{"num_hidden_layers": 17, "hidden_size": 128, "num_attention_heads": 2, "num_key_value_heads": 2, "head_dim": 64, "intermediate_size": 320, "vocab_size": 4372, "hidden_act": "swiglu", "norm": "rmsnorm", "norm_place": "pre", "norm_eps": 1e-06, "positions": "rope", "rope_theta": 10000.0, "rope_fraction": 1.0, "qk_norm": false, "attn_scale": 0.125, "bias": "none", "tie_word_embeddings": false, "parallel_block": false, "init": "uniform", "init_std_qkv": 0.0662, "init_std_o": 0.0113, "init_std_up": 0.0662, "init_std_down": 0.0113, "optimizer": "adamw", "learning_rate": 0.00306, "beta1": 0.9, "beta2": 0.98, "weight_decay": 0.11, "lr_head": 0.00456, "warmup_steps": 471, "schedule": "wsd", "decay_fraction": 0.701, "decay_shape": "linear", "final_lr_fraction": 0.1, "batch_tokens": [8192, 16384, 32768], "max_seq_len": 1024, "doc_mask": true, "train_tokens": 120400000, "max_steps": 7089, "dataset": "wikipedia_en"}
Each number is 128 + 32 x the weight over its row's rms, rounded and kept within 0 to 255. Layers, rows and columns count from 0. The size above them is the row's rms in percent of the matrix's.

# layer 11 MLP down (transposed), 320x128, rms 0.139, rows 131-165, columns 64-127
size [103  98 103 104  95  88 118  91 100  99 103 109  86 104  82 105 104 100 106  94  99 101 105  96 107 102 108  94 105  95  79 102  91 108  99]
[[138 212 188  99 167 117  65  84 183 114 126 130 181 108 185  97 141 166 159 102 121 179 138 116 141 143 153 133 110 110 111 183 142 100 146 131 106 130 161 146 108 162 129 163 123 115 115 170 117  83  87 135 155 117  96 118  99 133 180 108 110 163 134 131]
 [142 127 141 150  45 145 122 113 191 187 142 126 103 184  89 204 151  95 174 123 129  89 108 107 161 113  89  81  73 108 137 133  91 159 142 160 159  91 119 104 156 106  46  94 103  97  87 102 105 151 145 109 144 129 102 161  78  83  98 104 138 166  70 150]
 [158 207 104 144 137  20 157 159  94 119 144 130 192 113 117 142 101 133 129 112 122 154  82  79 161 123 127 127 135  83 130 154 136 159 120 161 139 109 121 141 100 123 133 118  86 103 203 150  97 126 167 100 112 104 131 170 145 148 119  91 131 165  85 104]
 [ 81 133 121 104 126 168 133 136 128 140 104 204  88 105 148 152 154 126  99 138 138 153 108 200 130 107 156 140 108 137 153 137 109 137 122 168  91 203 123 178 150 150 133 171 182 175 197 148 166 122 151  90 143 139 173 165 123 162 117 124 132  91 121 129]
 [ 99 103  78 172 139 118 165 105 155 145 151  92 128 119 101  87 166 109 123 133 119 111 142  96 176 132 189 152 132 179 104 218 164 155  78 149  76  98 104 128 133 176 159  86  71  94 149 114 177 120 137  80 186 180  98  70 145 175 151 128  85 166 121 115]
 [137 146 129 166 155 132 134  66 151 104 112 193 124 129  83 145 183 105 159 124 115  76  84  76 113 132 116  95 153 120 137 116 135  78 213 115 117 130 148 143 106 117 151  99 115 165 138  91 109 125  61 156 135 121 112 199 150 105 143 135 100 112 106 117]
 [117 142 179 104 131 127 105 142 103  86 133 123 160  97 110 162  83 140 143  88 141 144  91 114 117 192 105 150 123 220 145  60 100 164 144 136 155 145 101 154 136 135 176 169 148 105 142 109  86  99 128 151 145 103 130  90 152 136 190  82 133 129 116 120]
 [104  84 141 159  91 153 142 115  97  75 146 156 124  96 153 154 115 188 133 161 108 104 131 145 165 110 122 189  83 166 167  51 156  86 142 126 114 147 148  99 162 120 100 141 184 148 147 109  70 106 124 111  83 122 153 161 138 148 148 102  98 143  60  97]
 [132 175 179 147 100 118 114  53 107 138 191  93 169 111 138  88 131 149 146 135 122 131 132 133 107 126 182 132 134 131 111 169  87 176 125 156  93 163 227  99 160 100 144  50 104 140 171  99 124 121 123 106 123 165 113 158 117 197 111 115  96 139  25 148]
 [118 112  86 159 127 110 131  84 104 166 137  84 137 109 165 171  84  75 139 135 155  68 149 137 174 146 165 160 116 157 150  69 131 142 135 111 182 150 151 155 152  90 101 119 129 152 129 113 140 140 177 159 112 120 165 144 102 126 145  76 123 131 169 126]
 [128  91 102 145 121 140 145 125 147 146 126  95 130 138 168 149 193 159 126 156 132 126 110 100  82  59 125 139 129 139 120  98 125 145 113 163 238 148 208 147 162 117 164  71 107  87 154  98 175 124 158 174 133 130 102 137 100 167 125 166 160 127 112 113]
 [123 129 155 124 117 105 139 119 161 123  66 109 126 148  97 160 167 116  93 129 160 149 152 105 137 172 145 141 147 152 160 109 156 146  92 143 125  96  73  86 190 161 167 147 129  79 137 173 204 114 108 111 125 104 128 132 129 146  81  92 121 175 169 161]
 [131 141  91 129 162 110 174 203 144 100 120  91 131  85 100 111 171 124 132 118 114 153 159 132  68 136 191 167 182 120 185 109 110 134  52 133 106 162 137 132 109 143 150 151  50 103  85  96 197 154 173 142 120 139 121  27 152 110 122 138 151 144 130 131]
 [100 182 133 123 149 151 131 127  86 131 202  62  74 179 103 154  77 115  77 118 212 104 119  93 123 127 130  99  96 136 135 126  67 113 175  82 155 155 128 129 134 137  65  81 133 110 132 105  94 139 130 106 121 113 152  84 126 145 111 127 138 165  93 127]
 [116 110 129 128  61 169 134 144 187 150 163 108 135 130 134 103 179 125 138 104 215  93  56 175 163 182 105 137 107 194 119 109 163 103 140  99 150 152 121 127 132  79 177 108 140 143 157 127 110 132 171  98 130 174  86 134 108  63 127  98 150 128 140 146]
 [106 140  83 167 139 130 112  85 144 102 147  95 116 132 119 101  92 134 115 170 123 148 183 108 106  87 105 142 127 131 182 107 120 161 130 106 165 140 109 127 140 236 118 139 142 154 116 126 111  82  79 153 153 138 121 127 108 122 134 130 116 109 136  93]
 [134  70  86 127 132 210 170 179  90 135  95 101 129 168 137  90 137 109 139 144 120 106 147 107 126 212 168  88 148 143 139 129 119 111 158 157 126 152  89 100 141 141 129 118 135 161  85 179 131 147 133 178 125 127 115 138 140 110 101 141  50 180 136 119]
 [142 151 124  97 158  92 132 154 106 122  94 148 190 135  85 122  82 133 153 129 118 133 140 122 154 125 201 161 159 124 162 121 178 152 141  93 115 178 225 161 155 103 170 208 128 123 154 112 144 147  53 152 133 119 177 119 148 114 163 111 152 127 150 107]
 [161  86 125 138 123  95 151  84 161  88 125 146 170  82 171 124 160 103 107 157 163 114  97 175 125 165 179 104 151  78 144 106  85  63 120 137 206 145 217 137 125 113 116 128 169 101 139  87 163  93  52 113 113 162 146 117  98 124 105  99 130  81 163 171]
 [112 193 164 142 144 161 162  84  93 156 176 182 114 123 162 139 120 129 141  77 168 126 120 154 103 140 117 161 115 109 131  53 127  89 127 127  93 129  75 131 134 159 144 119  79 166 119  81 149  57 119 145 120 143  59 147 171 197 107 154 113 126 129 123]
 [107 148 107  44 113 128 101 161 135 162 139 105 149 149  67  98 100 196 128 157  99 159 138 181  90 156 117 181 104  80 111  95 100 148 128  98 163 166 127 116 152 140 159 140 176 169 170 111 134 100 156 100 153 145 103  63 208 114 166 155 145 122 155 137]
 [ 90 130 155  98  84 104  98 115 165 149 101 150 112 140 126 155  65 104  98 123 116 123 119  83 120 130 103 120  60 101  85 105 113 151 131 133 158 121 191 113  88  94 138 102 180 183  85 147 176 135 176 115 128 146 170 118  70 109 113 188 192 155 136 144]
 [160 124 136 111 142 181  96 134 126 114 101 174 141  93 190 130 151 144 105 129 146 125 161  77 185 109 130 125  30  91 132  22  83 120 122 110 122 103  99 122 158 116  67 118 155 183 109 133 143 174 125 119 168 155  88 106 135 132 117 118  84 167 154 117]
 [151  96  90 158 130 156  77  96 159 131 124 149 127 126 105 152 143 128 157 153 124 101 197 119 115 119 126 105 103  86  89 210 110  85 183  85 161 202 155 137 120 127 172 183 194 193 141 187 113 145 129 114 115 115 112  54 154 103 174 135 139 131 178  99]
 [150 126  85 187  83 100  99 116 132  91 152 156 176 115 196 117 165 153 118 133 112  85  96 108 172 176 140 166 153 108 105 181 131 215 145  83 106 119 137 106 124  94 161  77  79 165 129  58 139 169 135 115 119 150 138 152 151  66  68 123 119 138  90 175]
 [182 124  88  95 124 119 189 147  89 127 146 172 140 107 126 125 152 110 121 146 151 121 123 139 204 169 174 131 162 128 111 102  49 157  84 112  65  96 115 128 113 131 129 143 109  91 130 106 121 118 101 160 134 109  93 163 149 117 116 158  92 114  67 129]
 [162 126 134 118  81  86 152 155 180 124 117 127  76 111 145 124 110 194 207  92 118 149 105 147 131 140 149 125 103 119  88 116 100 114 176 127 147 188 175 109 166 119  78 114  86 132  70 104  90 132  75 190 150  92 157 108 114 136  74 203  85 135 150 108]
 [118 241 116  72 138 122 112 115 137 198 132  85  62 160 138  77 123 174 140  66 132 139  76 161 150 144 152 151  93 117 132 123 120 118 120 130 144 118 203 125  69 181  64 101 149 170 130 137 120 129 134 148 142 121  86 115 147 174  75 148  91 144  81 133]
 [116  89 150 106  81 133 181 144 164 181  85 129 142 143  84 203 107 104 113 113  71 118  89 102 114 121 148 120 127 116 161 154  84 131 167 147 102 169 147 102  66 127 117 182 153 151 103 143  91  93 113 178 103 155 153  79  81 158 140 118 141 100 105 133]
 [145  84 127  87 143 150 146 138 115 170 136 151 129 143 116 109 104 152 118  83  96 112 147 134 103 105 147  83  74 140 141 175 111 164 135  95 142 153 145  98 126 124 121 121 121 110 172 106 193 132  48 115 106  80 116 119 104 104 131  87 120 125  97 191]
 [163 134 113  95 170  84 162 113 122 108  92 110 147 150 114 191  72 120 113 187  98 122 160  96  74 152 180  98 181  71 171 127 107 109 105 137  96 136  93 129 110 154 199 176  93 146 125 146 138 136 154 111 141 118  94 144 164  98 150 148 160 147 128 125]
 [125  94 130 128 117 180 106 134 161 134 137 187 158 106  93 175  67 127 146 149  98 127 158 163 122 106 161 143 130 125  83  77 104 120 134 151 125  80  86 138  76 139 137 160 145 129 101 147 112 138  94 125 111 200 128  96 136 198 142 161 185 114  98  72]
 [ 91 124 110 124  85 122 138 159 129 209 114 117 178  62  81 123 168  90  39 117 136 124 131 121 141 101 115 133 133 135 146 130 101 164 131  94 139 127 124 125 146 119 138 129 128  96 124  85 108 108 115 104  97 196 115 219 156 134 160  80 105  85 151 103]
 [111 148 156 118 136 158 132 165  94 116  94 152  92 132 131  84 132 142 152 127 105 107 168 127 124 101 163 166 107 130 160 150 129 128 167 127 134 138 146 172 139  65  83  94 160 109 110 106  89 126 164 163 155 139  78 154 124 158 126 118  83 159  44 106]
 [105 177 126 118 165 135 119 116 128  84 180 195  86 154 105  46 150 121 177 174 168 159 133 179 169 115  64 115 164 129  89 116 134 186  87 123 106  99 117  87  81  91 115 176 135 176 136 126  70 165 149 132 170 150 115 129  72 135 189 145 102 103 120 111]]
# layer 11 MLP gate, 320x128, rms 0.15, rows 132-166, columns 64-127
size [102  95 105  92  91 116  81 107  97  98 108  83 106  85 107 107  99 113  91  96 103 102  91 113 110 108 100 108 102  80 106  86 114  97 102]
[[ 70 135 137 151 138 156 212 123 143 119 129 172 157 178 117 147 180 112 123 197 156  99  92 120 124 150 117 198 102 110 115 109 118 162 102 122 125 129 119 150 111 120 122 131 129 171 133 183 147 137 131 123 149 145 160  88  68 142  86 104  96 125  70 135]
 [121 130 137 157 105 191 133 170 180 152 176 155 136 173 145 175 124 143 155 161 201 149 155 171  77 128  94 128  79 177 113 155 170 101 148 127 141 153 117 108 149 153  94 108 134 101 130 141 103  86 136 117 106 202 156 116 137 120  83 174 135 138 170 142]
 [167 107 115 141 135  96 133 170 149 124 211 144  66 139 138 115 154 123 182 120 100  82 161 159 101 162  94  84 117 147 106 136  76 159 157 128 175 130 102  78 120 201 110 112 160 108 160 159 147  92  82 186  83  87 149 139 151 149  86 106 125 147 151 104]
 [104 153 121 102  88 146 121 114 104 130 122 167 150 164 184 193 128 107 193 135 147 142 149 109 127 142 118 133 132 123 109  97  81 134 190 131 159 153 223 119 144 186 115 116 120 105 121 140 164  98 220 142 110 127 135 179 128 124  81  98 158  88 131 154]
 [116 137 127 155 123 162 145 177 101 157 125 205 181 181 153 146  71 165 154 143 120  98 126 122 121  83  94 136 117 163 122  74  50  73 181 157 156 131 102 125 163 126 136 101 114 107 104 126 177 141 157 126  85 123 103 149 112 124 145 124 108 149  85  81]
 [167 119 117  87 162 161 136 109 114  67  74 117 129 100 112 156 167 156 157 141 112  64 153 124  91 181 121 176 110 185 113  86 117 129 129 128 159 174 127 171 140 120 164  92 120 104 156 167 133 176 169 148 146 140 143  91 133 146  94 121 135  82  71 125]
 [148 154 105 126  82 129 128  88 126 113 129 138 149 107 160 139 108 173 126 157 200 144 121 155 120 153 130 125 142 128 106 150 159 140 159 149 110 104 178 112 147 159 147 134 161  85  70 201 114 148 155 123 126  93 105  70  67 155 119 157 130 117 104 133]
 [166 196 137 105 130 150 108 145 117 118 170  54 143 138  85  93 151 128 163 126 114  69 106 138 138 135  98 130 157 192 128 165 112 165 127 153 226 141 146 150 156 133  67 142 111 171  98 160 144  96  37 161  93 136 137 152 121  67 135 101 112 114 115 140]
 [128 114  87 112  75 118 167 126 125 114 212  78 145 141  95 138  74  66 152 139 103 166 130  70 114 130 103  90 111 184  87 121 134 168 144 114 106 209 175 115  98 109 123 137 103 150 154 127 153 133 151 198 127 138 178 145 116 139  79  93 128 127 129  84]
 [164 118 145 118  99 137 106 159  86 105 124  91 156 174 118 112 158 106 116  97  30 142 118 112 124 136 134 116 103  96 108  72 152 152 169 142 123 162 162 146 148 162 137  64 144 142  94 137 167 147 187 190 105 179 139 125 152  89  92 139 120  57 122 114]
 [125 152 127 163 153 110 225 174  80  64 116 122 181 134 125 123 155 116 175 110 125 116 126 163 145  94  87  84  72 126  92 155  58 154 187 172 139 109 126 110 148 126 138 145  80 103 142 112 127 111 165 121 131 179 132 103 140 160 169 144 105  97  66  67]
 [116 199 179 146 153 152 137 126 100 106 186  59 161  97 117 162 132  97  96 145  63 137 103 126 144 115  92  95 167 138 121 126 174 120 177 116 128  78 158  97  87 175 143  82 151 162 111 108 175 124 120 129 177  75 115 131  50 162 147 132 139 128  73 132]
 [ 86 151  83  97 192 111  95 157 131  84 150  31 132 176 170 116 122  67 131 120 142 109 120 129 130 133 115 130  99 131  88  89 130 109 117 141 111 136 146 117 146 155 112 175 144 142 104 164 217 128  86 133 102 149 132 110 147 122  78 157 120 121 112 150]
 [ 72 137 194 143  85 176  85 131 131 148 114 125 173 189 136 142 168 108  81 107 168 131 120 194 154 159  84 121  88 113 105 123 163 115 150 150 109 100 154 115 190  89 155 108  92 144 103  75 119 147 178 102 111 167 116 140 161  84 139 128  92 117 121 140]
 [158 149 116 174 105 113 118 120 195  94 117 145 128  70 113 148 143 185 187 101 152  44 100 145 210 155 154 150 139 101 132 155  88 135 160 124 147 135 145 147 103 154 121  96 168 110 151 107 141 118 179 133 121  86 108 107  66 194 132 113 116  80  98 144]
 [165 117 144 124 119 195 149 164 175 120 137 113 168 195 177 117 126 115 145 124 103 156 149 135 129 131 135 161 181 151  68 130  85 105 137  97 154 154 131 118 113 168  72  88 100 110 108 126 107  71 113 124 143 111 139 101 159 134  96 142 115 160  90 179]
 [ 84 134 140 203  86 110 133 110 134 130  50 152 168 112 140 169 144 143 142 156 107  95 107 134 146 193 133 111 133 152  66  88  82 124 154 112 139 162 129 170 133 156  87 170 190 115 127 154 150 210 145 173 124 131 101  90  88 183 139 163  84  91  71 109]
 [134 148 122 151 159 156 153  70 169  83 138 132 174 176 134  98 102 134 141 156 164  90 117  91 163 138  94  80  88 174 146  91  83 152 110 128 135 146 162 165  89 165 164 145 180 122  91 121 148 162 118 206 111 117 142 147 186  86  77 177  55  87  99 160]
 [114 138 131  83 156 156  76  87 130 127 146 118  98 124 130 151 101 162 129 138 144  94  89  83 155 124 111 128  96  89 164 197 185 119 123 109 106 132 113 122 115 174 105 100 133 132 184 148 154 105 108 141 139 124 132 109  99 162 118 152 199 170 113 192]
 [181 125 134 121 129 178 173 147 150  49 157 150 149 109  81 111 169  75 160 145 201  89 124 139 140 133 146 138  89  93  82 158 185 143 141 194 144 178 146 138 115 114 135 130 146  71 142 133 164 112 109 149 195 137 187 112 102  83 125 132  77  37  74  82]
 [107 134 119 160 101 126 138 160 186 156 175 158 180 156 200 138 144 116 151 151 135 101 131 113 155 200  85 118 104 124  45 135 171 145 128 162 162 111 128 190 171  84 102 138 175 139 140 131 215 164 153 140 101 127 135 223 107 131  91 128  95  91  99 126]
 [ 57 174 105  91  84 137 144  72 179 127 125 160 135 107 126 172 141 159 109 135 108 142 202 128 165 139 144 146 163 131 122  59 127 101 129  92 148 123 181 128  83 128 102 117 142 124  90  90 168  76 128 120 144 111 167 105 171 104  94 123 155  89 139  69]
 [123 113  59 134  87 111 178 127 110 139 128 141 121  58 167 134  93  87 132 109 108 132  92 139  91 153 108 128 193 114 102 103  85 127  99  93 138 152 102 132 203 182 120 113 105 151 127 159 150 134 137 142 167  92 103 145  97 176  37 112 147 120  91 161]
 [166 129 151 142 154 113 173 169 160 141 166 134  86 135 170 122 166 142 139 205 104  73 168 101  68 136 115 114 160 130 103 135 151 166 119 169 148 127 132 155 112 139  90  68 138 147 161  93 160 138 146 151 122 111 141 173 126 158 107 146 145  53 145 117]
 [114 160 133  65 167 121 155 118 184 100 108 109 204 108 111 143 187 122 166 132  89 162 144 172  60 149 131 136  72 168  61  86 149 121 137 148 139 177  78 121  82 175 105 129 180 149 131 128 111 103  83 100 130  86 124 132 132 157 122 140 109 143 147 137]
 [104 122  96  76 139 110 123 197 164 148 121  54  93 113 115 119 181  98 113 158 162 121 132 118 121 153  71 125  90 152  89 119 141 140 133 138 124 115 115 135 119 180 145 134 172  56 159 115 163 107 133 150 120  67  75 144 126 136 108 212 109 100 157 112]
 [ 73 169  98  81 123 100 114 139 123  70 168 109 154 115 168 144 115 122 170 127 154  92 131 121 177 154 133 101 121 182  33  60  94 160 109 177 151 126 144 171 139 140 125  70 157 119  85 136 151 154 161 111 129  92 150 128  65 110 135  74  88 163  90 190]
 [ 93 172 119 129 107 137 120 165 200  67 142 151 166 127 155 161 144  88 112 180 123 158 105  86 135 146  65 108  43 143 156 103 154 110 153 100 128 128 129 191 125 152  95 109 125 110 145 132 150 131 158 143  95 157 136 140 196  97  75 124 106 132 116  95]
 [127 141 140  97 154  87 145  94 147  92 104 104 145 132 165 167 139 143 139 117 119 156 134  92 146 186 116 149 160 132 125 105 125  96 139  91 181 107 117 129 172 207 153 120 130 157 152 176 165 143 119 172  84 118 176 124 171  89 104 110 173 103 144 136]
 [130 143 112 178  98 188 125 157 166 135 151 142 144 118 152 129 189 108 133 127  90 105  65 143 100 138  63 156 125 132 144 144  99 158 133 109 147  71 127  64 169 131 135  90 152 112 135 108  88 148 151 110 150 118 101  61 128 153 134  99  74 142 145 106]
 [138 182 138 126 110  97 102 125 145 115 109 170 153 109 136 130 141 151 157 137 163 122 145  83 129 196  89 153  94  90  81 151 147 158 172  96 125 154 147  88 143 191 126 130 137  76 187 196 160 134 158 130 145 143 100  78  96 146 143 127 115  85 158 123]
 [ 83 116 127  99  90 136 148 145 135 154 130 145 115 113 105 123 169 158  79 115 203 183 168 177 108 161 108 147 145 145 134  90 126 183 141 154 150 164 135 142 112 140 125 123 116 127 118 138 138 139  88  99  98 187 175 161 117 136 120  82 101 136  68 116]
 [111 233 120 102 137  67 219 116 111 140 126  87 135 113 123 150 130 177 161 117 131  30 101 172 115 127 158 186  96 134 131 177 116 158 140  99  85 145 127 137 111 179 117 110 199 132 135 179 107 143 139 114 146 133 154  92  92 143 140 146 149  99  72 146]
 [102 179 123 120 106 206  90 137 140 131  97 130 154 120 134 159 165 137 137  75 144  93 106 121  83 156 126 133  64 150  92 153 163 145 193 159 163 124 175 119 113 164 113 148 113 152 161  90 169  80 138 145 104 105 204 105 110 193 134  74 164 112 132 186]
 [127 134  85 111  92 105  94 119 110 153 119  77 107 148 103 140 115 139  94 133 147 141 126 116  91 153  96 185 159 161 148  81 120 129 123 154 127  98 125 148  85 203 103 106  87 160 181  79 196 103 161 147 154  74 104 106 135 141  85 170 154 131 171 141]]
# layer 11 MLP up, 320x128, rms 0.143, rows 132-166, columns 64-127
size [ 95 102 103  90  86 115  90  97  99 102 107  86 104  82 115 109  97 105  94  97 100 101  97 106 101 106  90 105  96  72 103  92 112  98 104]
[[186 136 115 119  88 173 107  73 123  92 140 137 130 103 142 137 163 114 120  92 107  79 132 133  54 167  36 123 161 180 140 164 108 166 176  74  85 176 152 114 159 121 139 137 119 142  33 123 121 148 142 137 166  43 131 103 152 130  98  96 146 107  81 144]
 [133 118 140 141  96  90 133 102 191 163  94 158 112 148 156  84  94 156 118 118 149 105 152 106 128 147 131 111 145 118 138 141 114 137 127 116  97 115 137  98 187 139 164 137 128 179 157 151  80 129 159  73 226 108 100 122  88 146 129  92 116 129 139 124]
 [161 108 166  35  97 101  75  85 128 127 143  72 135  81  89 124 144 157 122  91 139 138 142 144 103 162 140 103  57  98 149  94 170 145 135 183 186 156  95 150  79 132  90 103 150 145  88 111 134 114  96  98 129 133 149  88 129 142 124 173 123 184 146 150]
 [132 151 118 180 181 159 170 126 111 107 129 161  70 202 132 115  83  86  77 141 103 122 113 121 141 155 127  85 167  46 164 115 115 141 120 108  72 136 135 136 136 204 105 162  90 122 135 123 173 137 155 176 163 131 116 143 120 124 154  69 127 130 134 122]
 [143 152 102  69 134 138 107 177 147 142 128 172 152 140 111 117 179 139  87 152 123 195 164 161 101 147 119 187 151 156  93  87 113 188 127 120 117 124 116 140 101 112  82 174 185 132 124 137 131 134 129 124 157 116  61 118 150  80 114 121 108 147 159 115]
 [143 148 133 136 119 134 126 119 201 126 119 176 128 140 127  87 115 134 136 101 174 129 105 165 136  79  95 151 129 126 153 176 141  66 128 125 100 106 145  90 126 140  78 104  87 118  91 125 142 141 100 107  89 125 146 145  44 133  69 146 135  82 118 168]
 [ 96 159 120 160 140 155 124 138 129 142 133 131 135  83 134  90 133 118 183 141  92  94 170 122 108 142 118 109  77 103 118 172  99 188 126  96 141  96 110 126  86  97 101 121 163 152 161 173 148 138 113 150 158 146 114 155 116  91 111 129  84 173 169 129]
 [123 111 114 139  70 150 143 121 148  93 138 166 168  99  96 106 116 127 108  97 116  97 106 128 176  95 130 127 167 135 130 139  76 166 145  80 118 146  99  89 127  98 140  68 136 181 135 162 185 169  89 144 149  96 121 167  61 122 130 136 194 165 122  96]
 [104 141 159 112 151  98  52 139 183  99 153 107 154 147  87 125 129 137 125 134 106 111  81  45 126 166 113 133 136 116 129 161 121 165 145 184 145 124 166 155 125 109 101 157  87 129 127  64 164 145 151 163 175 144  96 111 126 111 123 134 115 151 152 137]
 [194 149 111 157 108 137 110  65 143  87 139 210 141 136 193 142 129 144 153 138 117 121 131  97 169 166 175 194 169 116 178 107  63  82 173  88 125 111 120  70 142 132 139 118 109 147 108 108 132 153 142 160  98 120 212 144 121 137 123  93 108 148 149 210]
 [116 137 147 118 152 190 144  88  96 116 101  99 129 102 102 157 178 171  91 112 112 122 155 144 101 180 154 112 166 135 202 125 143 158 118 116  85 128  87 157 131 119 174 122 179 139 122 167 109 107 131 132 126  70 132 102  48 152 127  92 149 186 145 142]
 [138  89 125 145 122 181 160 145  54 134 131  90 140 110  83 141 121 146  89 140 141 142 107 107 119  39 138 136 112 138 103 139 133 123  67 148 141  90 169  78  61 180 151 142 174 114 125 127 112  88 179 136 203 127 140 106 147 118 123 102 117 133  82  86]
 [174 146  44 114 126  73 113 117 118 149 172 188 164 110  55 160 141 166 150 187 102 155  81 140 111 148  90 144 185 153 135 124 129 120 131 139 167 154 141 154 127 149 108 116 226 104 128 128 104 154  75  94  96  95  88 109 123 140 134 133 145 161 196  98]
 [127 148 141 128 159 131 167 136 116 124 126 161 187 132  78 119 143 125 156 131  48 167 161 111 223  86 132  84 103 135 132 155 126 159 143 140 129 120 129 157 111 148 152 128 150 163  85 148 152 132 125 161 161 106 207 195 132  92 144 164 123 107 130 109]
 [148 173 163 168 133 139 152 116 161 150 137 110 139 124 135 122 134 130 129 118  86 139 169 179 223 116 149 172 134 179 191 144 105 134 144  67 114 110 139 116 163 117 142 101 121 105 156 130 130  80 131 109  94  72 101  71 114 113 146 111 114  89 157  59]
 [110 123 102 124  97 172 255 182 131 117  90  89 152 157 116 149 155 119 121 115 101 160 121 118  89 172 114 163  80 135  72 145 113 103 147 110 140 161  69  77 112 151  77 176  35 138 106 140 128 155 148 108 180 156 176  76 107 179 122 167 145 140 154 144]
 [ 80  99 123 128 112  84 123 135 114 198  57 101 112 193 158 137 149 106  85 121 165 163 118  95 117 106 102 130 135  70 144 120 105 102 136 147 125 128 159 143 178 113 109  81  94 134 129  99 139 125 154 129 143 154 156 144  74  94 119 154 174 112 101 108]
 [113 165  70 128 118 134 148 139  79 162 142  73 131 117 108 102 105 149 148 134 119 173 174 130 169 137 127 140 173 180 179 138 198  96 153 120 139 154 139 144 106  64 177  85 204  99 128 149 135 158 131 166 131  74 158 113 118 179 167 142 117 147 175 104]
 [102 139 117 136 107  94 162 109  99 118 156 211 169 168  76 110 105 100 132 146 137 150 161 114 107 138 117  95 130  95 116 103 119 121 125 146  93  95 134  69 131 135 114  92 121 136  85 107  89 117 121 159 126 138 188 126 126  93 127 117 115 120  64  88]
 [125  96 161  90  78 127  82 141 119 124 161 119 150 144  90 122 100  77 102 108 144 190 118 136 170 109 117 224  44  96 153 133 138 141 128 193 152 122 180 147 136 127 123  88 126 145 108  87 152 107 104 120  95 177 133  80  96  95 149 105 184 103 199  89]
 [101 171 161 125 116 125 126 154 161 157  96 163  83 116  86  87 177 133 113 180 124 131 164 149 100 159 115 194  86 110 156 126 124 203 133 193 174  93 131 107  70 161  95 159 107 112 191 116  86 146 119 146 114 183 122  83 104 118 106 128  77 134 154 113]
 [ 99 105 116 144  92 141 158 150 132 156 140 154 151 121 114 123  96 119 109 143 118  85 138  69  55 102 110 138  95 153 132  80 132  60  76 177 119 155 102 136  65 168 127 191 136 142 118 123 153 118 115 158 140 163 159 120  96  83 153 122 130 165  94 124]
 [126 132  99 126 131 161 150 134 138 125  97 183 113  98 201 139  87 152 134 141 116 132 107  60  85  50 131 121  98  88  78 135 139 148 193 147 122 144 124 146 138 130 128 110 135 109 187 142 144 149 100 124 164 191  84  79 101 145 117 175 177 145 172 104]
 [166 141 161 167  86 125 120 141 159 119 162  70 140 118 119 120  98 117 210 120 145 122 159 170 125  96 106 145 180 153 193 157  73 131 119  95 137 148 101 216 131 131  88 136 115 122 162  95 150 114 119 142 109 116 124 144 151 167  88 109 151  97 128 125]
 [103 125 136 147 147 104  96 114 140 173 127  95 136 198 107  36 160 184  90 120 113 146 136  92  93 137  98 147 152 171  40 150 115 134 131 118 130 112 127 115 187 138  95 163  52 119 221  77 160 133 109 140 125 101 139 138 163 159  86  57  85 101 121 124]
 [130 161 129 106  92 134 130 121 114 158  39 175  98 145 138 174 134 136  99  92  98 149  57 185 186 125 160 160 138 222 192 152  98 179 126 121 115 121 111 133 102 165  70 121 118 156  94 119 116  73  87 103 177 172 204 188 115 106  98 151  93 186 128 180]
 [139 154 113 116 128 152 127 183 131 155 147 112 163  41 111 157  98 141  82 105  92  50  83  53 135 111 114 113 128 213 140 139 149 109 144  98  87 119  98 148 134  56 138 177 115 152 172  97 149 190 131 178 122 112 146 112 126  77 129 132 183 112 186 167]
 [117 107 113 149 110  14 130 100 149  93 113  96 118 141 156  98 133 153 194  80 144  61 139 114 162 105 134 136 144 135 119 145 124 143 141 147  91 129 136 116 114 152 158  62 163 186 189 118 141 136 150 135  84 129 110 112  73 144  97  93 135 173 114 165]
 [163 100 136 181 163 159 153  98 154 151 152 121 185 136 142 156 180 131 129 155  64 124 186 128 159 138 133 105 111 150 102 132 146 155 111 112 114 220 163 125  82 117  88  92 114 115 160 140  97 149  69  49  97  62 180  91 124 115 125 169 137 147 126 153]
 [119 122 150 160 136 122  98 110 108 116 106 143 122 138 111 147 137  94 107  85 106 146  67 117  98 133 177 167 140 129 165 142 129 107  94 140 159 115 133 105 173 111 154 137 113 131 108 114  75 135 141  82 130 127  92 148 127 135 157  58  73 150 170  64]
 [ 47 121  64 141  81 176 151 131 129 172 144 151 148 216  86 133 118 127 132  69  73 125 115 123 105 100 123  77  79  96  97 124  99  93  74  95 124 114 145 184 105 146 133  90  84 118 116 121  72 115 124 134 181 127 156 108 141 160 104 124 119 131  75  97]
 [127 145 114 120 138 137 124  71 158 130  84  88 177 114  75 178 194 130 126 127  96 108 109 136 182 112 130 144 130  67 136  75 163  89 123 121 116 142 109 130 126 180 158 114 110 215 119 156 189 144 104 177 103 126 155 124 170 118 125 127 133 159 129 100]
 [121  92 123 130 157 132 100 111 113 185 143 102 195  95 127  83 105 122  80 138 116 148 140 110 205 115 114  90 148  86  95 104 134 152 143 170 123  93 142 130  78 126 107 171 129 145 132 171  81 109 114 180 126 152 170 172 147 163 157 129  97 167  78 190]
 [121  99  78 146  99  88 140  95 154 139 109 119  96 119 157  60  87 132 114 169 108 180 114 125 105 109 175 159 132 116 126 188  91 136 163 183 161 162  96  92  88 123 126  51  99  99 163 185  93 144  67  71  93 163 113 153 170  97  95  85 142  92 124  94]
 [141 109 157 126 100 201 122  84 107 202 129 122  57 131  82 140  71 119 122  83 146 120 132 128 132 103 167 149 138 131  96  98 119 151 179 145 128 135 145 182 159 137 120 171  74 152 129  81 130 135 101  93 151  69 177 104 204 140 148 124 121 113 153 160]]